Part of a small language model's weights.
Size: width 768, MLP 3072 squared ReLU.
Each number is 128 + 32 x the weight over its row's rms, rounded and kept within 0 to 255. Layers, rows and columns count from 0. Numbers have three digits each. The size before them is the row's rms in percent of the matrix's.

# layer 5 attention output (transposed), 768x768, rms 0.0309, rows 92-118,219-246,347-373, columns 512-639
101:117117137115159185148105072139104122088168104139181095092119181090107148128095104135160156137091091113175159130130134136153094154142133120137105140125167145108128133126114082083113114103103197125133096137139152100147089151115100121156129066134109115186115167064133156124101069100156136123104177117147103066095105098152139110075121161114122082137096107208112112174168079129165075138088
091:113128148182163049081130147091094113133104155154103117188153122092112066116135111081153104162141086112103115084167070162092117100148106163190109096143127120156120164188126122070109086166155125129171181111144173109146142105141096118124209155109183191159130140195110114155100140123124133096144103112139172181143139140129149132117151116159193099119090159095126115151135103139126143088105
091:127133109098162138081141168082112123188114156138099130142164086165083096128134136137134102107158132122096141165143121127153133106130116163170133106036114100161181135121138103181153133167160035122156155126077144152148134114126118113153125089122107134137084084145167119131151107112105162135188128135165114144098095137128146158133106089113114190147157080080138147119108151112121171117186
097:143128122141101163111072117140122176093109143109113118134102161125110124191076099140181172119093143131133071102121141156152134146164178150137163129143140107129140103170140111028136158145111223078118095120110047127127143197154111130140105175128184086163112150108129084107062099050182123129115104102137161144068085161107161115121080135133168082114116182147132140161116077134223131172053
102:146130124044092154156135092180137169093148106115108144091117101099120155150142147133159143073136147103093083142106134125208147169120152104027120106197142112104098133149141158097119168116142112075070099095174130126134162154101108148141115174101120116106186074129143122132098152141092152124072166172082074144199141090165107124125095114122092149120134168147108096206102141144203129117144
096:126161135153130139071085126164133149134156144125119196126144141091115063147114174144167110084130073140132109127177127169138149232156170061100107099171097142167085170076174181137142130149166088137107093074156172130086108155129091113136173122087122137131137153168105100164106146086178178100163140138094126151111126168051149139132125173182114111079135174161123097178111133191152151165078
110:153144158174116137187095106161123116126161172112110133134095067150190141120073172130114113168128156127156129126184220114123077140139119135124113131114138214123109184077098171200128120160124121206052159145112087093164134084119087110113093164072110156146093126120125152063190106104180167115101101070154089161164116154063121144078128170131187136178143114075134114174090159101185114212145
093:102101155158152110039090126103089124123120159157130160136187205114120118107144153152196139129168073165122142114134155123112117174131089078132139121099175104134192133165125136146109137107135127151122124110134131112069144137159111135114145066169100101105151094174181094089164182137077111063139148184156112150105189129058170120145120098147084133158130089126120147173172072146106090089147
105:120085104075125198132132122140144146222201138127095134163102139178165121146106136104123113138133170134155120101136167058164096168126107125107172118055138112127183154095096123140158159145102156118093122141106024131138162164095101113152103150079106094141101058114178124069143092030119158099153119139200099090150080097100150107127096088114161108163159089107161129173108149091176151161146
092:142162150144157131127063129152165149089157094085180198045124149097119086105136145155136097064076181107130149140092156155128109134171127107080152148110144130049123080121139092165109094105118091126084127125129175173125124093150109125098133134152101124141120150136084163114079118143143109178128153111095156164075189142124070109121091182151086129146099139167123171146153146155124061125127
094:117159150088130121097186089122097141173132106137196087134134124171101109164151195154142073148100145087143113110187109074128133143164108121154079092084124076160185104153085145170143108128133114086172127137146150116059109161147124115161136112140094132144180142144141087160166096109106051138201123158131190127135095108128153149151126095104054184155117102149096166105087174102108116120097
088:125157135137099121187156152186136097134064152139105137169147099082128123115139108099055160126155132172155146129161131114056141108072165196151091130168136145130098143089166089095152104148151113132149149163119161096116128124096148133109118095102166117112130127190097110149173123175119152104117077105089151082152134061213081120189167159132149078161167158121141088127111125168131180136115
090:120128122152127115052119135103087090138064116132097174140197131092120083179148130172144143109097049165115187114171148129128176163126115165147110086154139092137147146116090128127135143148194113138079129124127117119087117154140115118132121157089115124077137143198106099167140166155155080096097086128128244164117107127142145076155139076156117096182184083139139063108145144188121151125060
099:136148140135182098124139134140121121116150117112129126114101097154125189128119157137127107094110150106113153117077112072158113075128105150122108180217135166092148108148117126077118093137114141126089154145135135147158136125160149137137159195142093139152116117088125139134135116108135108164131094136119069126220178117136177072117124103142102171076130128150156134074099086136140186110174
095:153131190213169135187136170127126099129102128134141138111117102122100121118078160130106088103152041085150138074145134103151148128117114109184119091129099178101163119124127109119128093234143120137153114123099164167132128174111115125124127123069147131150135192147133171162140100175106173135175157128111182093113148148140108087121129123135121171139042069152141100082129110106116158154063
099:128120090088095187135156141202112112141183133107155148125097141140041120117118100114123128118161116138101098162117105094099118137133114094143127152052173117131131112130113109121130131097139102146086121160096067123136146135071146128152153104066127125144141129083126163104154146105158190137133150111099133119096145140155124078130116129126183154142172142091139077105084130132141119191146
091:126122117203094110164114126182124145165113107132147148118087098125126143180099108202121117127116072175149155025095140138136094131124144143152164148144090166032137140105109102122133172135119174147142075165112087155174135125144090131116117147106184140125104126122118133103142112099157142133095158162129126116069102133153116087159104189129163074140140168159146065070141123146164180155089
102:162132144163161124196085114111164096000100166091124076129075164091115141133143127149146128062134137094149095189135202107137143074105121152149099132165158154095086119126130097105176094172163187126135086185112113145149164167122047129166066135093111146128099150186155140125118120073112075146070097143125152125149197117073089142086120168131122113121109185150117121135169102145153079129138
098:100137148223122148179181120221067128156115138097137144148126092160054125171098116178103131148159099147186096118083150108130171140127136117166128117192116214099066168195096075084079141157144180078103093104137111126162136096098125134131165088132190073135093128042179113146129113086143176147106137082130119132146133140181184080099165220121150103125142156140116112140175074117223116118082
090:140135158107124148226141070125159162138103160166150162078151144100099058166153116088128116123114081141162125161183155123126129185163124096102105104057160115082100152056138112190129112139133106119041064150099189155071140150120083126107093093086096093100114183180103177153133160096163115132095101117119187120123167111128105102176117152129194168126123172118152127128134154120123090103095
098:136104134192170126227168177111096146156113155065088146108174139104135169106131111091099116120206145092129123130122135179123182145124127133176141095101120124137126169166173050064149095131150192121153105078123094131163085099128119106127142095096091102153153158173101095163115146112151154101102173062122131097124125158139143081131172186085105106185097111143097165169156102101109147126134
098:103132113080088125144109138139191157141093093120086136124120095108155108144125088106108108142151189096134132117149186130089195031141132211129165127105121087126192124199102134150128153123098145104113129117096118108084159117140110123139084128074120159110108111127113078133165112096082122151181119109162220163178118118135106189170097139149094133113147147094079126136103202078161126152084
083:162159106112121120179130094141091085057115130126148126061117143138133141149151100144108174087158134129109182201114130166129197119147142177081082130197110164096132135148120104129114109075151125121120131148152147139110124142167135132140123070143126126106090105064148177165127101158143166148022181052096088129114071099181097174098098168153081116134163125145139089121134143154211107086121
108:156133102152181137156114122141158117079172101111121150088112165146184177099140137147092086076197201130115112120144138094200109133107120104067159125175121194162146136133135174115155136151076095125103143201145121156178128167184166122100120162086128099178110112096129147148148105110124142141133142114180106138230140143120118198143113141102096119130150077119157187143077151052145106148162
091:123065124128119185092123133148107145152149174091089118180127165170099178138112132146145130138179158147176140095111150159125149092140134089125153125160134172155120143194113094083147122144109144063156123124096014125135138088140080127134077098172144088110158118111193137124160099102121136121127089134142095087132108121091163123137135111131109141188157156155099191154144115097109123144154
098:140129108135143133125194194134161126091105109100086095096151158073131150148133123116126155149100131140099157150156161058167132103126102152087135129148179152115151152163123146095136122132137115097043130168113171051115130102125127131154127169154108101087128097162136080108215148085079115083120077153135134088160136116162080066125094122146154061197105065101138107198148163163142111103170
098:108126162232119112127231162178142111165136100129154162113156118072144095109155158183120114131175141125158168131118151127107100210149135135113156118114143153127115131169118156154131201138090053139057135128107169095113129099104140125116109136198157113111120115130119082120145147148131178066177155166130173146141201108211126103111147139179138120124150022100178080125117167150120070122110
092:135147098095090079131204123127138141111128116135139119088082113155090102149139104150105122144141136158114206105146166156157137143115071132125182101043138130126155128103150107162096114071114123116118078094092145087115105124091155155160144126147113127147135160088110109195110128107190144116131103129096082152083067098185161113090123125112106150167099098144134139121107196128130123140107
106:108086106138153234105160113119127119117140119173128078137131149069090144104127162149135179154132100135156135147161084100107146126088116099145136132110106155111125188124174131082143185114073155125100117186154215090128093155145160126154171166131133153144110190118129084097155097119130144099068156113115098079069133111212150086099126157115136083132150083140123116199142129160145060129086
093:143131155121112102142082087071099097107133191126116089171175099161125085125106112078154126191180167119082079147108111165102090126131099138143106114156154105131103116130106135141133075125070156091167182140158136113123158100193128109118134115127166131146133116187077136151121141142157138116176146142123120151125089097121139182129159142127172159062140174109118134128123152071105064088155
106:154127130111136111109137140081118114115121104124136122158155085210124131146168101189125082147135163115122144125108134167154135136101127163197122133053157101119146131140090109165181123135134072106176123106112117131159185083102143112142112056119118092118115097142132180149097103102141144112197129164209094131106095148194176127143165132129136171165140126127147140092147147125114101128164
102:115123140112097141089045160145134128087150143151125135149125166103162075129104131122131144071094166098090108147174141103107128115131181148139200149161136134097114105146193146037091169193098209133151109141100113150095122159147142116157118201149190143163096156170093067059084126114129118114124065102090162194079081137114125146136070142131151098099107100064115114170037079164209144136065
105:144126149059090167107207098152120158127149051118151113104131081160170115162179125160139173155166126121122123156133121117150151149147173093062181048168134141115093134159134178082109174078120134082108137107162118085122128128050089147135147152102080159122152095087073110120091166144114109123055127067156095135183143114150087105113141121145109127151121114126160047189112123169154190184133
092:156143152140170140089114136143155114143138159095143189100120125142131094140109206137110097123122088098143103080132143171098167168158146147122133126105118150137081145077150114129115072171131128164124090102136090128134145144098158111130151184060146127088110147163105143181081117150131148085178094183154095157061112136125190170122173163149128127113146205176109102184141150211141238106116
103:126133161192091117102065105145173111123177162147117123120103125142149076110155135140124057148173153132158147114146192018108058125124133143145122115127144163120128165059137126178133063167184109212107149161092062123141145105126162124168149139078107185103069092138095070120166150120175123180136073124138133186147123140139095184091109147111213138184184124140144096208137104144119116114160
096:158093149125117081096106107087105174162114138175120180157172161149112117140120101173160162198148058149162116151119137130081126181139100098162102109095163148100123144119150167148107152154156102121126080147097157175103181148092099125092090090134105142075154087178123108050172129112160139076138197184160079139078150151092146104136170121124132121171113165121163148165183099144100089098173
097:137105141111106152151139083140144150185173149164101135149158173170143083139150140146144083133120115133157131114159107061146062172101121142178180079059131114082148140067146122094158182147132124101096135148100058136115150172093137129163128118102089132133120047174153092092137121056144111092174091097174098116153134111088121107147154112114183100174160128150155117153109110165133176118087
090:132149167097187126093121116176125098153153111114143164034108127113078109119128130080157156099108154154147104141093143144135135112174119102073103148089144120072090130126150138138184109115124089119107138150102161159170109088164112097079160159155113113124160163121133180074079071157177166170125182179107153117092169115083131109127115146145114146154108120180133112164194132140192080109141
107:107112156089099120063180085082136119149111103078163083133135139212091140167194166196155143155123136146124154118126144131107109175126168103170110091094148089124184058153078163134157130040086151091213126123127153099073127111112137127178117071133102154095183092108125111110104125087138109139165180136144103113147074125150157135141142152133066171190169132153132135083140180121085063111083
098:140149113128074109147143160183120135106082112120138104172104105101127111166118092127080097116167119150117158050102135076112086114103157216142126151215121171139143127155185054110064094180122127135180174146090107104132118129151173115113121133155143089187140079152139104146152130130150118080138073087119166136185119106192106164203158154123133073119170164173156124140126104151161223111114
092:136083107092093120102118133105067108115043064072099140194146123140129081165157089184138129113097068128090116141144185175138184145117131166155122112149116098137175148148123091101103122132152205131129111110096095093109138184106154120124102118154172085120136112162057110137124128148161083086100113136123183201098058088195145145170141085119099099181160148154165080084127147152131138127049
097:130130162142174173183183149148116126112169119134117099071139104158124170107145157064160156140149167118133102168126093060083152101123098077108139139152155138108146132064096159130156106065093131143072131113132183096106092089145128135162165131098095131112155141079146106124157107080168149155099109150130077104204165075070157084118129125147133113111127087073151177131069174117123112172169
087:152105164118144145157168186109157116126138156087121133046143121148171129117118183139128105091180094095126115151130105094136170156113133115189108097135109118116181102112117105135117104141163160125176117100104108158094100147104175110155120066071136102090141138145145181129096155201115179132117123121120179132147171128128067155136158163112141131188071075139097114101138153118118147098121
103:136179115090071141149135163212158115148184165176157132125109114160091120112144086122152120145175112121104132124133167077101068096147112080194142132049134152093114107130155147103123148161156103162113141164090068134169162125135136134106174144107122165144131137181111124083142127145117188138152171123116098130132159134132151136156143123090142127147125159137164076110120111137120118185132
105:090102076127093105162153126168121162176118123114124172093109089090119157139084126117116099101107078141106123070140099118136104112131149136163164117176046143100121119142174133077135168126138177166162100149101116137142126151150105125103138150141186164143130110153182150073150112145123142171100130099089154123113147165123116152176102165119181128134088144166142058104105140107187206126081
101:147147169170182133107051129082138075040085122131088068162156154096151165119182128145122181084104129117146118163137174094128101103123152147146128152178098133098092140128186093127140119146156154119092066193146135140129124129146083124144117091153086129153115105175185083114144125085102050130144101169150091119165148147087148137116052195113115101073174142141142137196208102140174129133121
103:092100199163145135140192141211141156150116126128133113170140091111062118142088071101094141103165103135168075118116155135122176134126109142122172121190105196137061187178160129051068168148111179148161090105111109112149087075067112135103164115108150098114113108017137132048142142108148191133071139091111135133169128147140145075110127171116109073071101109116144123170146106155217148135141
097:131152114124141150142160072126166191163093145102128139061088180130135108156174109142142161102110046153155138135163145121173117166171128147118097119091125156086162130126147076116086123155170109120041108136109124135140154142119103116161135137171127064112134105198135104103156112093164106147087140145099174118133162114140117129148082139133178098181170191180182107134182110189179101120071
113:128143135176169113197105124117112093182131230095135127110170140105092173123095109104070064088182136102096128140124107128136156145102088171122099138097112095165118172170143106138148103144132191126188124152153097155159059132123162122126150110122082110100111161177091174138118158188149129125143185104104128079113121153107118119115106165124082117110116083148116115089145089118115147056112
097:101143118077126083134136065111169117127108117146140111111130139112154131130151093065141148105174142132122171075159151178121104098110154153166138162102142079117168100182147118160145120135106157134114158143079144123099126134119137114093106118143092151132121065124118116073118127077155150110164098133187185130168120142066133192121090165132088157104155163132073063133113161098147184093059
089:124169114128133160090121160136110124035138083148132109140097144115134102140153113157117147069187105121082172122145157141146201105140135156064113151198104197167136164209148103078067131114169110126108124131155145120127094127167120120151148153168145147169074123067136124103135115103151165127032159069106120144136082129198112121107099113134091093092162103117137118159112079214185112138134
105:137140103111189145124169128200154138150112087170099129027112175165226162104142143110148167110162133127109114164149097097154158141104162117085141106181133180162117131135090151094164145139139066158125135169121126132160095147179154121101154111099145120101079130094112130139122145106159140145081102145202150128222188128066068181163101152144112103110167126128198157177110112130132131117173
093:120099146122114110104135131154166180153126167158084095192156166116099157165110122160120100116144105109158139114108097151123147129103118090147171131145114165118106147218151129070086191149112115096174067140116098167108159088122094150109107094146099146086134137116156132080130132085128155111131077137125038099162117187127147075132121178154077091101126155148144152173141108140119164098131
106:149093119143125200159245134140119163149114134145085105149130139031111150142122105103175142159141096141154129138147127087146128125133109087077119110134073202109161183109166116109207098109135135087052142183144203068137113141122118117188104173174088091100199099164102070153199117073125127072121111120130166074113146100126086076129101143135151078158129074117145135165104146133177094108169
094:127117144145149138161236153168145164179131150122118142109125121084126141116159168134168166160125133139148108156079131198093145185122121169091125114077153149160119137159074148162164170124105082133096132085099160084136136136112140130073100093162137100096155103118086118108109133150148139100160179167103108136095183123107137101099143072127101176054172071111155105129177197126109103081129
085:103150128098150085128163071186139146090098127153152075137100145161098140154154123107145181145156141150084183138150159159159160125040181129084108137130155153125130164072138168126171122061104102177156122136112159150100161134084131158102140081169128118139128164123091094135114068119150136070189111161159127124132172100119179137066077072103130200132044071148139078123127122134133193133163
104:104081137096136207096103133152096096133140190134141101119163133120086155124140134140167086158108166110139059062115155067124083133139093097099177130100166075126122104143126124110136132165093118147146127178161160119150100154171095117154145191175115148177164106101117112127112000080122119090114129119170106099094088081141113155119149160087113117165073125162144123197146090072117096178084
102:155119110127150106117068114157087154114123097055124147130142202204141139153061082124135121130117177115113129122116071119148103088141141154107110125187132174114140175214126185077151100083128129139156137122128153104149126087185120105109133130112169186107135098124131068100099122143178161105145185124097087113198090076103090156113142106141153128098132168114208116120139108110124130087133
102:149157124077170116140129161092137131126155130133082136159182069159099102139111143141105146156168114110126182189173093151141136114109114172167120144106117109109180126204216180140121136151122090121172176114114137113151150104116094116138149095099171130086148089138182105100088158159108171137143180140121107148174129140088134146139123102119173148103207129134137106155087137130153136109151
091:108156188102134144065051151145141147176105165122150135140134134112149120144159166124158096092131119109145092183116119078141190146170139143089175130115163122146127097130115139044169119127174199135159107142083116124140129168171161110168123231144131122170191095071057101095145084088128093105090087148125176168083123103093127144128130130101101133145121178164131103124133095117183185126064
108:133100146078124119130138132122113122131149132131131085157154132093105140121119189166140061143116155160109105126137147213150187166147102118089115096106139097140152103109096072163119136083121121071162154123176146085136141114088143143095144119107150089167108129152081131131095167112073110151069115128117119176091165130178130109106137162114129127091158122139092156179085134120109163137085
090:156147169146097119109144181121171077164209110129091143103115064101092079152157154115126061088152086093129090116133103172135167121189131144116153143124115143096117081092131128094101117155166148153087129091133143158111081093082147111153118169089120150136138108162129151122107145165105171141157108121146113144119111104161111139087211162122155056168141214160061145143085128181159185113103
099:129165115194126128156132165178119144136190138105110122057088115111129122128096134111150083124149141146161131147165153125106098126142149111086169117193152147120053136136107125168153114142128160174055091168102085103139086121162184101182151146108134163093151130152119127105143075113115166136141098144166082185131084066125103117116116153089189139148173125108152126159165158081124095137128
090:196089147107081086047129163073123093140146155175150138115180121166066111139089066145154134180144123177158142122075086156088141238137063062058119125121154123155138117137179112192124138106129161118113097184209080139121102133153124141149196120148112101149065147124178122106187145100145167136141142114091100116092109115124147122158181128155101108145122089102180150148103105115080126129135
096:131141147116165116147138121130129151185163097176116150160152161134125133140105102090165100159133120144160098118164136092106131203108102130128171102108161071129139107142098044093155176134134146117131146147085158108112162146127147095110171178065125077126101074154110093100088047053149134090137098079140111112168102122067143127111155147082139117117163131160128119155154092097116144104124
094:160126143120086115117067159187115084134136111075125183134094160105114106103128125189067111096097112139136151131109185138146111115132148114160111171085145135107145156125206125153129103159101107152118135116130157121113076105085173129181128102128147145153140111113176172086111115112162162148123130130118093137179082099152095040211065100128139101177137102129143127168170129126144101108046
107:115152162133098117174148107137162138156153095115173111092135205125150179137137133191099165134196119103123190099180123076156159174134200157132109109162098175126124113229156133071106172104093115084192139136134148071087155163126163106103179122054106151140134090127112084104101118165200121110173164170125104110167073119042122185147072106138106180112183078145136109125157101109093190105139
096:102129112099178129111123101152129145127114139105145133136116138086198099125114140097158125159109077132163113132102202164123096093083129193181140136184099135165151181098069128059078116129184123134141124101086144137101133016107088125102091100092101121128129102139141178108117130156161094110135084132126133154120152111151109116174184123133157128135165147139126072089141103163090165077183
090:120095108104111137151102156110098090117086085113169125154136174154108082149124110160112152131076057136122129139142088148105164124102175150114107127174135122178180164141091133093161085096185141165109134162122144104132146149097123107114132177099143086129075154137085124107074123128225146142130106108120158132190128072123099127133128072115122101177132143156199072088110110126156155084072
085:146178140171126100145154180176150148142125073141144109137112164119093159131229127167148191077206114108122127110095129147113164126133112141124124162146124163073144135132079124136148145126108130164082146122163113121113130138139129140108148145142106094121143200138136133162142112116166129105196113164122099130175153112083200117138126128129070129134000124147156079091092119162139180159162
094:155143142107149139167101129186144148144169142082150122026086087193153142127142165118134150067163141101123130121178092110172170130112173125172181099217103163123132099190072094078179118132160145169163133115088118152132157093139136106101108123122132128107155147165110123108101097134164134103106181137131195113181123159073074145084128154113197125153090137156119084090166156104132152071165
094:131188112164124108110118174131108066131167173124093124085128062120137083111094087081136115129156119155136182131118151090119110140129050117190130132057136137071123111092174159168081090170154120120111101173148141079183079118109189144146177078087095169135120147178128102148147131164089156087143162140122077117140091119201113110147123167123101112146124161090173150096093117078099101168130
104:080127164101149069100103149142103145168097144120105168140128081087116141109091119103097165144064012181115131072097132040178156135127140131176170113079142165121126151146160147122160159154172138109119091161110155088089088113143186131128104186162147174141131087168158124079125126187210133066091148152115156137140147110074121153143088132128154152198137174132125117098130098128159183082105
109:181174140185131161123101150098126092020085122140126150113140122107109154101219110170070082074126161137156093119180130071110101129145110120180126110099134169122043146065149060126141147130134110108133141103119118135152118155097160128132136136055085151105085151150127176159159137104133104126155134160168085080174096165175144070101118168152111108110143145091099123122130106081092071153148
098:112095187117132125116141104108103109151097173157105083151124109169097073179161089172143138052197116128120142141124204145130162131143126094149134110161115174148036165151122117101070166156098194153148088146119072134117125060131166124143119124117129125144118141106162120098178113085109148099089121174132133153142134075121145136113129154103092111125062112124140119170125129187181157157160
096:132147131149128180144116114112145116122139173158156140097132121109136076094159130127132136124132064142140115159173100189108126185135150087174152112081127117099087127115145017164086106153148139088104129105128142187097144074107143124163136127109123088131105128209161155124095162145196087146094140113171110137107092137146142104114095151142173080082175155125120167133104130130086107140068
099:146121114135162144156140109140099133146106170102133149049102161200163104134086151144119109103144183111123138177165145072133143149113171149185143129153127175163059133163172151100111092130125191163186105104099061140118095096110130108167128087143115138122143120106114075131133138111150147104062185140126141096150096081106074120104096163092092129150152086153113120129155123107141130072106
114:104163128054115084131136081135127169148109126057100172136138202109163140120106126118129137138154167141120161154155142190118131168102210138144098108133110123149216127196138080114154146099107133135180157121164166125075126082078097125130145125123128139171121104104105117090093145082170133149100110128122139130202140122072105128187034065099144149054194069156087090148095143114141194123137
095:094134101109134183115130107083130114084140174134115116162176141149110120135236146158160121056199147075089147158141142213125170115136086121087108130155087095158138135119110123116100119098108129167163138127159102175142135101125098123146115128166121113167106156102158191133127146089082104154089109154155130140088118129177168082125121119109059109102132110195087111155108161170152117200126
094:158105062160158144140127113084140103105088096098048112118125214126143136077115120120141128085177160153123159055143093196104111120125152109168113083204110130125122171130130082081145121147084139133148146151154147110167125121159192127155167155136189115133109145110152174154156169124116097119079130133122179084160146162152131104193125150126134108147164074138167150151082151096151010132125
072:141084123118135113045153097087113137105132135203121063122161192128076146172167064127164137098179177136136173089073142131118123130133117051128132103117118126124095153152108121115111143124104148148130126137117086159121188108141091154112120120180113141118135134097082097108157089087109130105143063188090072123117136122109146136135116114132071150139095124135182106156122111127100135155168
101:156114118159172153170197189121083163094084134165136122112097213101071138127119123122193158138120120172131130122138098133098109203119144123077088121118135098104177142129128085121180138098144158109072127181150162081131099166093165114175169202168155058099152147169133081129148042045185122077121129089098161092074140149134096152163117113117123104140057078143198096116074132101103103073123
# layer 5 attention value, 256x768, rms 0.0392, rows 92-118, columns 512-639
097:104055059148143137126225147142132144149092143093112080157135183160164191110141166196130179124212139120108093059130127162086189093121145112105171069117056127115152157146074125143185098096113084167118116145070150125123114135121117113170154124071146186089138144152199090139100131107091177054157064120234131095130140117162142137100176153156142118085140156134162131180149143126091124178159
093:127108058114150148127104131131139092061155137146142062138106145132061145149093138118161137118180190086097096133095177144129109134115142162156102091109122047129165147060141169127114170068088158140135135138153082163147147116168128125191121134130169145169098138106158143117066072122104139160195081120095135177119111082092153192181147063140114121101083136093154129157085131119125112124125
097:126112173136122133099097129185125104110081059131140159104138131110095172172176093141093095119120138112132112114131136143115102092137115133111132160216150113119123130120131092131102185118101127092095111125109117127151165143116126115131091146112117136133128139070143136122091138168123078119147097131127089208111153184145076081131101124077125096077119152195097130131153082200134117123126
096:097123105164162098117120149069117130178115180172098112131135162090173110111158141132049133125168134134114080141166175103114135114146123132102132167100159200117097140190125118139092114170123140102145135110161146075073135083207166135101134155096187125100190129158098142086176093123070126116169124150102157087085129096136119177143170093131150214136116118113131114163090171081111129125126
107:118159168184147108090158135075107164138145103099135150163208174122139179135144147221144081135118123173146102131118137103176192142137146167126128176091137133169108096174129122108136166137096157062109130180228104135138141036141111130106115141142095125109105135127201126110146186132159127156101150113169110133086092155134111128124098105149152119189170157171138194095123122095103153132103
094:116101121114193079131072147050138144120110128084143140105131130137191137183159161153104094154124154148099115149123100152146156117125150123144185213161197140123183155186096036148121111197129101126139165138125087120078164119055135111109112148133124110065059125161173169118066101133082154174156116173168062181144097115138133129125096113113139060178141141147109151159119184138132146069130
101:144101040136122099143154090130175184095142176130131131166107160108103085142106143087150085126155184081119163136090072084075150109132117128101193070140123086140189136158138113145121143136128108129125107150080072136145092086154137147160131210075095147165132132170116051098156116101167136191147124134148170161152099158202163105129154168125154144128148085163128091202089166108149133081173
095:130134087109063154133082133110146195114127045095166134095118151157120125141072109136170143187113134081105113100128142135104145077132157158146159130115104089119104139131086131106171161152128115155088185069106194107147135096100082124154113096093095140159139127114094137138148155058150159114141160161158151183120132203185152139155153139094181128182084151217113112084109143163146143100145
098:130079103123089121148163090142096140108143115104111127104180144147118139175104145134155126153104097131137086148083110145113141119128110156120128129158107097097091192185208111155074119143147126127107156181072205118152106127115120116148165205133128112161138133131130129127135141132166082173129130134146110123150121091121134148099158138153138149057096109137087112149163174168106124168080
093:138078085124080104089150172115152152143125115120148102122146153117121090150148121118147117161079105125162113116174121151069077096118124136147099109121109072134158134175086143155155108061193111085184128125139178094126091147078142148130115118149158171111136112130178113158007133138113146097131126146140120159110131097140115102171126134108108162138156095138082120103147167133132137125093
101:126128174081120214127093168097159108116126105077092097139115119101084198118109110179175194084146121070135102141119142115137111147153152153080080141139167103134077120179108168105127120090107115148116114102109149156152162147157115122113090093133136154106187204121117116119127143128153119148139107156129147181112096180136049125116157171124103131148139128130113082141145163148037091127110
093:118174176153132099142122115115104156133126126122177169128113161144108124107137128098152081115132129171145138071137164125107129157080141103152095168155121131123166096139148157098101089159136141143126111139078156116118131145181109106117134153136081111137113124141090094161186097074155144133181157101082180142118142118109065140151102130126127134134143120199139170093150081123054158087128
092:143164113114146125167140116107128140126088091083178080125045162180112167153106097115113074125123098092178056134120205154119093097098132123118080178068094112096171134156131149114128140143112142157144118074120150158160157137112130121133130158110136123162069131120146117123191149158121188189138170106116067143052155135119043135144117072129090144144109166151157120089128196102071111084129
091:116123132119102155145165135150140113144191155157090134089107076117161151074161151124109215111054141144140157158171128104115117109132114142079102153045093092100131132070105098148062142120111238114124149125102115092104140095126130118146137102126083068153144148153157104095175095097158090150080102142141130068147094132144044112109117123136106137153160115130135209188104151171149074164156
096:143127098093149160159165129127145110215138152119120093139099070153133134118145130135197175116170143083140141160118101132125130094123082136096140114102143056145146116154059113124066080179141135069114091084129137123094123067144089136160068089152055128100130156191149166083091150160070136151123166136082161107116134128069123144102180144100114121155173171093107167129136129092129129091084
100:158110112080091174127117157158127099147095129148098136155148092131151056153132076158110120146201119160142098099163123106104100121123108100182110136175065033145111133169134148163091195152119144100128177175115144086137118063160169144175115061139087125135130144222092098123177066143091114143171130099096113148171136174056162113135099169135072116107181161160107115130157153144118134125106
099:130111110152148112160146135156126111179130139132139058116083161133086080114157147057146132170120139103114108108160184117109099135086104096107139129166115137122144145172116144145104110112135153128155131043122139113122144135062137140109146059116120182156121063146160119119195106115111090173137129072142147153125153114058060102142110112151096196163085110038132123088106194126112135112127
101:129132152146145143163107115044187128079134127136115104107142133130130144158126134177143188116141092173140155077168139102177076177123179093083155151058109132139044179129127150104109165146111153207146090132138150107162146127156108132135111130102074105195114150167066156085098114095147145154123120121126159160127130163144143138141074168106155071114103161108190158236103199117134081107137
099:084112181140129173176112151089197147184091196137166122194128126081073108087123162098115165062121111164161111125202108097118177120128142132135129165128163121117149086171130110077138162150130170117169112098041191116126131153136093106107154071128072175163145111122102115121141141087114137075151098086166138141164076115097102043087134170106199188184120161125113133174111196123119155070134
091:135113149126115170126114159095173223097115167073082134078114134144132080227132128142139077139182091122116115105164094096178157143113168183160146131088121087127152085133122104127118107120191108160122118110110108139133105143081107120153131085117122113123100123125141055171118122071121160197118170116101134136140092162115092130105139136168135094169197126092082069082086177093156126142109
105:128121131066153204141115102167153051136133205128135125149086143140061147157044165111118124151125123136113095140109100131138115120141132150088090122137138134120193042129110182140117166176166095112088134134097060110142088148167123122113134122104067126085120168155165208088090122150147092104172113140140122074136120108075179108140157154117082149061060133060145182126129129132128130160116
105:135097139113130136129156131065137112130145119143100111101158136128132165138095123131149170105097129133146098132061120211110078102142127147092081216156189105124141095153159173148098104199105074156104110082176125134126121119164157118083105184112129169148158117071083130106151150117163147153143161131101157119103140106146135091151127104136143162120132103073146123142183194131122124139160
088:117175118158121065142125151138154156143153150140137154121109152150148104074187134167112162116109107185130149104172124135128144110123133072187159155103118177147161092105074112080180083176175105133149073148140138113068131125205096130091143107107157170141138102122171105150148132096152190071116105116163125124063108152159102043118159084141156124146230152169135108152145138100136187133161
103:116050118140104138143113056174078184160139148161139124127159117092131116129129168065180106092044079122081113146089113158137179116131126122129142136142105139145106095073136062167112173160164162082144122147103128113142107102146125135175130152120139122097119141168133114121123160113165118073090168137146157096149108132207171164121176122136159130111174142185140142178121130165123151133108
091:121117162126106158122120133201145164139142128184165128134136097119116136122087074114138144141081112124147086110159164131089140153098119080119124113154117203099056107120101117117117168186153096106100118097095188111140142164193127151129125162119027169096138123113110086095219120137145073070139176104173099134099099177124100115102171180165112132123102135177132153179141190170115188142102
101:164105101163129138049203145158158194113103139128143119094101211126115197136169156171171144121125091123172073114131056105124133104155154138134143086128049081113113112139157096082146122080141120123089113101099058097142101140131122124179138146124114088126143123125141115162126140121086110144166184083083100073136145212111137139120165149138126184107133114138158106119138125131133101177188
099:134096093106138140083149156129155130151144125123128101161099157147082152138141130110198097152058085097099150137090097120146182089132123135163128059084107136145154082134109119119156156127086098087122124177131126111109113085114112125185105119148101093167131130140064083112097094103093130044143118137192083159125152144102196108101103204121101125073077157130134123138183106185099142071102